{
  "num_hidden_layers": 12,
  "hidden_size": 576,
  "num_attention_heads": 9,
  "num_key_value_heads": 9,
  "head_dim": 64,
  "intermediate_size": 1536,
  "vocab_size": 32768,
  "hidden_act": "swiglu",
  "norm": "rmsnorm",
  "norm_place": "pre",
  "norm_eps": 1e-06,
  "positions": "rope",
  "rope_theta": 215000.0,
  "rope_fraction": 1.0,
  "qk_norm": true,
  "attn_scale": 0.215,
  "bias": "qkv",
  "tie_word_embeddings": false,
  "parallel_block": false,
  "extras": ["some layers without attention", "local attention windows", "gated attention", "exclusive self-attention", "value residuals", "hashed n-gram embeddings", "a smear gate", "an embedding shortcut", "learned residual scales", "capped logits"],
  "init": "uniform",
  "init_std_qkv": 0.0248,
  "init_std_o": 0.00506,
  "init_std_up": 0.0248,
  "init_std_down": 0.0031,
  "optimizer": "muon_variant",
  "learning_rate": 0.0108,
  "lr_mult_up": 1.36,
  "lr_mult_down": 3.0,
  "lr_head": 0.00407,
  "warmup_steps": 0,
  "schedule": "wsd",
  "decay_fraction": 1.0,
  "decay_shape": "pow",
  "final_lr_fraction": 0.0,
  "batch_tokens": [32768, 65536],
  "max_seq_len": 1024,
  "doc_mask": true,
  "train_tokens": 523300000,
  "max_steps": 10884,
  "dataset": "wikipedia_en"
}
Each number is 128 + 32 x the weight over its row's rms, rounded and kept within 0 to 255. Layers, rows and columns count from 0. Numbers have three digits each. The size before them is the row's rms in percent of the matrix's.

# down: layer 2 MLP down (transposed), 1536x576, rms 0.225, rows 753-774, columns 0-95
# gate: layer 2 MLP gate, 1536x576, rms 0.168, rows 754-774, columns 0-95
# up: layer 2 MLP up, 1536x576, rms 0.175, rows 754-774, columns 0-95
down753 105:151109131096163181094078091158164146154113174084112136146132134114135138113134124119137074153170151180076103212145090155152131135194167119190091154136145127131056112103153115110140121117140140179087105028144158073075178125116131120084153135098142085081098119128110136081136138115125145124
gate754 103:122122136168078134144084127101106127067138173194122116175152094135159166182095143142103175103199099117138190131138128147125125108073111171145127155163113157146095122156109081113142143122098104103060149128193160102198098090182102142132142135087117126109138113143158159140104135145152180131
up754 102:124104171102108100159136151211170113086153152164153134102073128126115214148147152124123127097157162139150110165056121089154141110081111111089154066106116173052017122136089117117074160115149151129106110133127115130104106100145143175171151116098105161144168180115143123146114129138170117115
down754 099:134157098134165146212158097120095133122086165100113107105134159148147115112139085182087127126108113154118157082112110148127154078117093121118114141166123136176138128164148194143132088107171075172153060159163107108153123131137103164174093114125169141096175127143127103108114141108113133126
gate755 101:122098159092153133122106122110122113124141132103116113103068097074091117079135108087160169124169106131125118089124120119131140101165111177156174092154089190091132136139161190108176128158146138141117104142164127115134133170054059112141069150121145080186076125153091058131103119059138132107
up755 105:123148134097210112180180108113139106140105121118128134115081098175139123083117080080129110093133149156068126096185199164089137138123116100096089165082128109099181115140132169147161148155127159135196132113133134115126112083094122109108119161176160125115150088164096127196069150098148162165
down755 102:140085124153113176177189050117128193151157107086131112131141089181109126165141104167133208099159157172114095101108124182135101155115068152100195075187084061126162119113141140155142177168144183127152153135140110086158135148079095133127129066093112149091196147118127158099093152139131142161
gate756 097:177072150110096148153120171177094122147100167150210097148138179118127103172127156150160146116219124142072098144090072103139158138170133130082160121140152192157079103197130137077116119122103154091136121155104058085118123129163104158117125093137090155083147130139174102148097112100167088135
up756 093:101193137142107131146130100132098144171129124103148180099091113126113182135141138128127147136158129100114136114159151201133160146148092155129103098107070117118104119085157136149140151076136161132189109078127179158100187145197158106171116109102142078121126157130108122126075101083062110165
down756 095:100114064124227148122093109079135104138157099077137094153077072155130147095125113141144056119116120130126163121116128112115150098159118100141144105123113179143116142172107118134124152131180073142104092094117111132107065092053146152115109170110126155108144128137097148157150171118106168136
gate757 099:121126102148151133145130137168147111054191053131097165117138126126124159149159132153117064151194135107133131127079156074115116117167120095096112043117134168141081092104226166118094118143120182127134160151073164091054127107156109077147084131164118157082139147108139131121105171117160153169
up757 102:119160168082185068118075166143123156112100163139207092124165119192100130094076044149139148099104114101148116136175127103168182130101118205134153153078171121115096137070153119149155152133065117118117099176090139105096085136147158128148140195137117159131161104089151078187159054123095136108
down757 097:146162114072149121077125111173127090136100104123157114120119130170125173148182120113111210160137182125122151134150104179106114181120171134154138059105215094080104140073139149087199159152102103154213172135116081147099119116134170102098128126094131104114080119110136132176170100155172133148
gate758 098:118105132148104108078079058137118132119088120133091147091130077143114111152099136138143130109161113135171147127140109141066138142135155114155135108190121146086159082135093066126138138109136107094112134107117099123201115147126097070142105138083146091088113090169112151121148112142148212117
up758 102:161161143120089141091131060085150153076079101118122139139102112127151132115119114102083146126122133159116138121118109104035095127128115148142124080142122098111164152153205133064184153136150125108106123172172131153206126160154156084177117117098118130052069112105117210088100116127128173113
down758 104:185129131118093127119098151089048132096122128166153139144125120097138120107055133130121124143160126098109115107108115081179128149142150182130117099136142157125088117080182142134134177114151164141101148097112158092081161167130117137166126114144143092100136166107115139124148185219185080079
gate759 102:164137123170166112174107151146088110128146107147154099133161113121165164155146106196115179140170107153111096120128132115112104097116156161138111127198126162150151125134130142151125110146124108120104097132172157135094133111159104075183039197164163110126135093103143185095084085097102150088
up759 102:118126103152069109083098091138137125123164121099052139073173112139096106095144164091153051166096135113046090135117120110086148143122124123173110169079090122097106131121091083134135136114149141143145129085133145137221091108146125087056178094062112155162151147121128112134108102161126087177
down759 101:106099130097144133170097092169172152166154203106090173108167133081124105156073108142125129162144140144102107141166080085118106142095107088120156132101119131160074126130121123170131141174119113095147121104144118165066123205162141152130141109131077129106140084106093148204116104104139090140
gate760 101:107107122089158127130122105180097102074090154118183096124172145095119181128148119109155126146207175160130103140096165140121170116156124113135142115126064136058122076135106195128142146116130095138187177138073119122062155076167136110125091172120137107103111134141108083133082159076158120111
up760 099:135138123116145179165139120165114104119203145153129152091114135096132144104155146105134147125122102132136127113119132133100086160074140173097138128151144100178123142076115117131201110157155189156069105085128158073175190100080078150149163137130173167232185134114122118136141091141114126144
down760 100:120140104146080104136174109139094123132156146115170128169118109149144171137132116147124172040103101162138103061134051143132023145131066107122122076119144132134162144107099187132118102086117080133130116150101134097155114099133140078121099090089056156146187120148160138095151119155089127158
gate761 099:110195144144156153090114140134147102104084078137120168160144181147131120179107140099137116133133115080106120120080087133152130188098103121205107150154175101098123102130066107091113092171111150160241146170165188046164127094157098118088117093100104111195074131126126136122098091168173108096
up761 099:091131138095141126103084145111122067054097061091099137142123105079134114144123115207077069129118131108107099122107141105137085094110131108196156162123143120163129146129134110112092123102030105168171083123126128079127154119074076129081135087128174108162104087163121126163125128133143102081
down761 101:152091152076137085217172170121128131088199115086074166118174135106100169112133135152153139107169094132099106142129145074110162134157157081118136112168128152115142105060115138155079111074154074132140137132105178110111193108126175114135141122134107095144106187114173091112150152127124076098
gate762 096:089107183094136105124124126092137163127117135145057114081207128159122117136121157157106124114097145163145147085132104135150103097172123116137108115142131109129106141091084061116111091136116162048196103193111092153134194163144130093152064101146161115200161183125101083168106132158183139181
up762 094:094103122126163133097153115126115092150118171133166107186124095130108052145089129092113145088138154088125110088156108139124115077084133093121153160126150111165155093102118153144139123179140087163151114138203103138118134080177090140134144129147153152144134122108049134142138093137152140085
down762 097:103136118132133118087165125105159134129109137147187148151076185112144157079129159156082134108115163123087108171108117157156150133045096153111141114160167175140122155113120116147076087121103147140129133146137170122161126126167054123104122106094183135133113110070097104164150117146054123143
gate763 107:152094059152162193092085163103109153172139133099121091119090119155122099137123107193112063106084082130130098108055192142126163096115116142139127101198074129115072108132127128137166108175049119169158140161141139131110121111107142137173114177071084086151089098153159106076118101130132138120
up763 109:168122141103134119094176093097133153081130162182140155167145163144106133134150139151119116094155138097144115133125190149124157122128098120151127104098035149109138110125112199103095094163143111128063081066107118125132115151092101137161139126159155084137166189132110187174133106178110191163
down763 103:181179196111154108098096081103142113153142145060110137137131114121171139142186064143101132140140097143115086155106110164163101124147117114130146043094085133141184069125195190138107058135119143151110126103117113141121147134080124120119122129148194198130133183088148112117122162088109120067
gate764 102:150062164120138155147127163124144060113124104140099107120098114096176179094109148100167161071177131154115088129127140117109078121126119138107133138166166121184060148201120143120122187140089139151144158127114120143124170093029163098122108131135125111098187134127098129113137113128089124118
up764 102:116080079125176163125091170108170067165103127085148122065088119089162114090080152100095130122170115105132118154117139105104141116126106150169152145098155122116165089105099122108083093130085136104139133151092126166134142134099137070123069159101145091101186108146133115075112102190101140143
down764 100:105161073076099109124158165127127144128095130145149107112147151105139105113141158140114140137142109128097113129145113160128110178107133147123121211140134165118084164152119097140152159115125179101146121102105136115135163120106156172104107076136185141132160077152100123183120146146177177133
gate765 102:182115104111170113060132069171136082106133140135131063158150155142142123112043173109127108121114131152187104136138164167131133120145142105118188060116077090113035114115080146117169157209129091183169118122140147133153109130089152172067059107122162140130112170148110119145117124117123162098
up765 096:155186123120191097091102081167153097184191086061149112157078014117111146076193076124068130091108141107111160150141146170121149079111159140114152142078142127112075110059119135130177128188153034115127094123149141072185112141091132164126088120156125126198093162118139130078085177098171124093
down765 098:154167149170100188107150170125186143134153113120075132132134128134163109144098128111137190139159173173152117126111104103143131169113113079118151115116079111137093087130150132189141147175137153089127135090099160084144148109156124149106129137110074145066169159109157167106157126136105110163
gate766 108:105185067047100130149085099157116188135117094099144149088188145080119150127205170130122094147177152076090131094143181126162176153183135104125162081102104146130181087119146143130112096059198147121134133168070186117117147133149089065081117151160093119137104146112072124148088149150123123164
up766 112:119117137125086136138126092156138138150130125124050220083139141059103102120155195121129116119166075056129104122113118048190141193128106154143169160114116142134226114114141105150133111149140158150115098116133197177116136141129077063030070131168031163132147105165099130101129180104119078113
down766 099:156102088083112142158150117113106131119146153157169115119145117149136112061127159129169138072027109080086130128179153177142132178114166106126135162162090123134139149159125168142149121075143160125156089119182145135132096113168084107117089113096147121134160057073074106153159128083081100080
gate767 096:148124107158188126127094177112073152146113109113131104105145117113136140127118138129169060072182126140115170189190137092105105172072113126112115129124129075122202123098181088168119129156138103142164107105110148125147155141178108100081121124140116152155107096162138127146108135131143106143
up767 097:140109130108154129112124137165141175179117124182131108110120062144182175150122134101143158123103049108153152183135171176099118174187134128114086134094137103117086110087125172155136103106157118163156173158130172126140175129116106135089156212096088120102140097106186154122081053188159179033
down767 095:141135135133108113141097105063140127117134166045143087119156126191084105144141120139087113172103056164125123087095134099122129093093122160124145123182122123072113173114092118131149107124116104140104183159093104100127087130135184133105223144104146108158150165101171117073118154144118148135
gate768 102:144164143092161157079104110163233195148164131119102114097166104088065071124163161166155096128147139179172095085168122105154067158106084119118068105104155115090083185146152103158188065133173137189107107132105078100082109131135210110113079116148119139116122130110106136150126088134092127148
up768 103:092136156089092121161139175161170059060181130092081097100115146171113140102095140087198123123138107186141084092136069114172126109102039133161174163102174060134134142137131092143117141164146147144148156139078119151130106199148133105212146140195137056147115107113126109175160081122042100085
down768 103:162147080110175093106082097088124149095100134149174142090145122122101172135118148130211160145095062145104167156121059151088149121124150142118086099166089141131125096163115162177145147119131118130159134118137138145121110118190202122136067067101149094148128107101165113098135144098122083137
gate769 098:138093131161156129123196113124138172194179122086112098121188158123129167096105160071137072153100066124160120156165161172156124156114127195072104157187125094121168115170136109193156143118132080119132127103170107143115155109076181115082130117110123135148128133114130102096101112135108125131
up769 095:065111150205095101162099093118124158139136159079133086152182169118129160106109139172120115158093109179089175088101079192146136091073151166079100119207115125161133122153128097166099183106152118097122152163112067130129134136087067106124108105115058130144115157096123172161148094149138122122
down769 094:120152118157146121101084100147079141097170151148093133115108132134149130139147078117109111031140126194117132142101150090150101058117129135146142106163220127158128142166147156162116087072145140158180150113138147110148087110169164134129171176120107103116170167179179152102164133122109162181
gate770 100:127118136139107113094122145172200162123158173169101084113167103136107084079097120167160123133148120125132184109148161131108129074115185082112089153114117165107110132092109137128122142074094109156104104158084145122085076142097125134100116122124156150136094193087190144186111130115078113136
up770 098:147184102194126087152106108134150166093148157049124107177122132121089110109160152112120190110181062195099111133085119141180124167113109099106080157052098107106161181124121138154080145099097164103162122114144143110096150160092119140135110111135114150111119128139145156193121149149091118126
down770 100:169125120137084125166151121106130155111118197099080135138161142144143127064092048100140127143119175163121136120161128167068157113164132123108151156157117153114139145166142136069121102169141106132095176098121068106131131119144130125105108126070127128169055131143156128166131081108112107154
gate771 096:065186120129111098116106125133117155159176111146118165111159132101114140171113143168198141127162157171108062125131167116201140173096159143223156122162112125103169081132132152173120160090178101222129190111071124095185094111133166158088168120127125107137110172140133174112170133142169147112
up771 097:113132089120136108136122111154141173098173141166165115158149115092217113117173103161150087076138191140087096109144193152131111080101162085137154182114148128095133103117164139156119171073175132193175199165110118142138091104091203194146168085153075151153129165071166144180145157197170134171
down771 094:089153145198170177148155061117128146125108087192121160146160143058169072130082141095062120131157182096069135117084187109101172097165146196151156105081107129064147059148126096149182114116169174154132199069140118077176143096081172081136085124149099217126110149154159132118119142138134094088
gate772 105:120190131167110087133108113155185083111126117122085154123128121130141126181126115115088115101138103128121112149119141165085146150171071168091146151131117081155070153120081184093124110099106089093158109131089192116109187154125158087138146148140111121125107104125115175107110140143124109130
up772 106:152089097161093094183166114108133179117100140087171062117116178164180115123102160130072137107171178128119187111114117125174143121083122145099015190173155143062142106121103114144122156169146144128142086100097117095122084088157176150129143119143141159135140070123159158135109175133129126089
down772 104:110124126107143144167122096123115092136107155199136128122150096099132101055089161104126160109174126148170163165149089161124164093126106126140144162118123127045112089154121130146133149122105111142141170145116103126192101159132094130133182096113109180177193140198159103135128177061087145156
gate773 103:198147129103107155053115127094108142146140118124175122134086087184090109158079099129091132202101168091085076187132131161083156100159120130165139100146175137114120055116125155106097100179059100121126132142185143161053113197147166113221150181142060112161174119132114085101140110161134137143
up773 105:102128187153144119115092129135166103134102089156159130119140090135105118093158135099162123042133100104125174115126126110129123194091167156143145180136091089136119147103160130196181174104144172114127153166055140162141099155160093167092089094160169093107087121078121140136107135117137105158
down773 101:190177192155133163169152183124093126103163127140167140143079164192138123169083183155149158145129105081180163123134129160139145105143138211149150135172117087123127134143135209146172093124115191081140145125083136125117095168092084181106096080144121118150093157106113112166088135087065117139
gate774 104:141137181119132100107136118148059117128111102080159081152213097085146042104117178163088153102178152113084154108134151091130172096135163129192084111110123102102092126111102133140159132093097142086140125104132146163150127105135154124186068165143083097148144121149103144136099128131053148120
up774 099:155131124143141082134102106126121164152111168104126116141083109062097158134179163156115095128128128119121125098121137073153140105113186138139098104096118103123064152147176097066108091130095103180108106138133144130118152139117195117105064101153117141133162145158140114037220148170088113128
down774 101:121170082032098156176188102137120131086142150130200120131141125154126183127103130134176123135107164177133119180109158174082066193111118187096124158156120089104097128161141088124035098106067116116101114185155129155134121142171138186127135099093087141136103149090123096173118142101122133103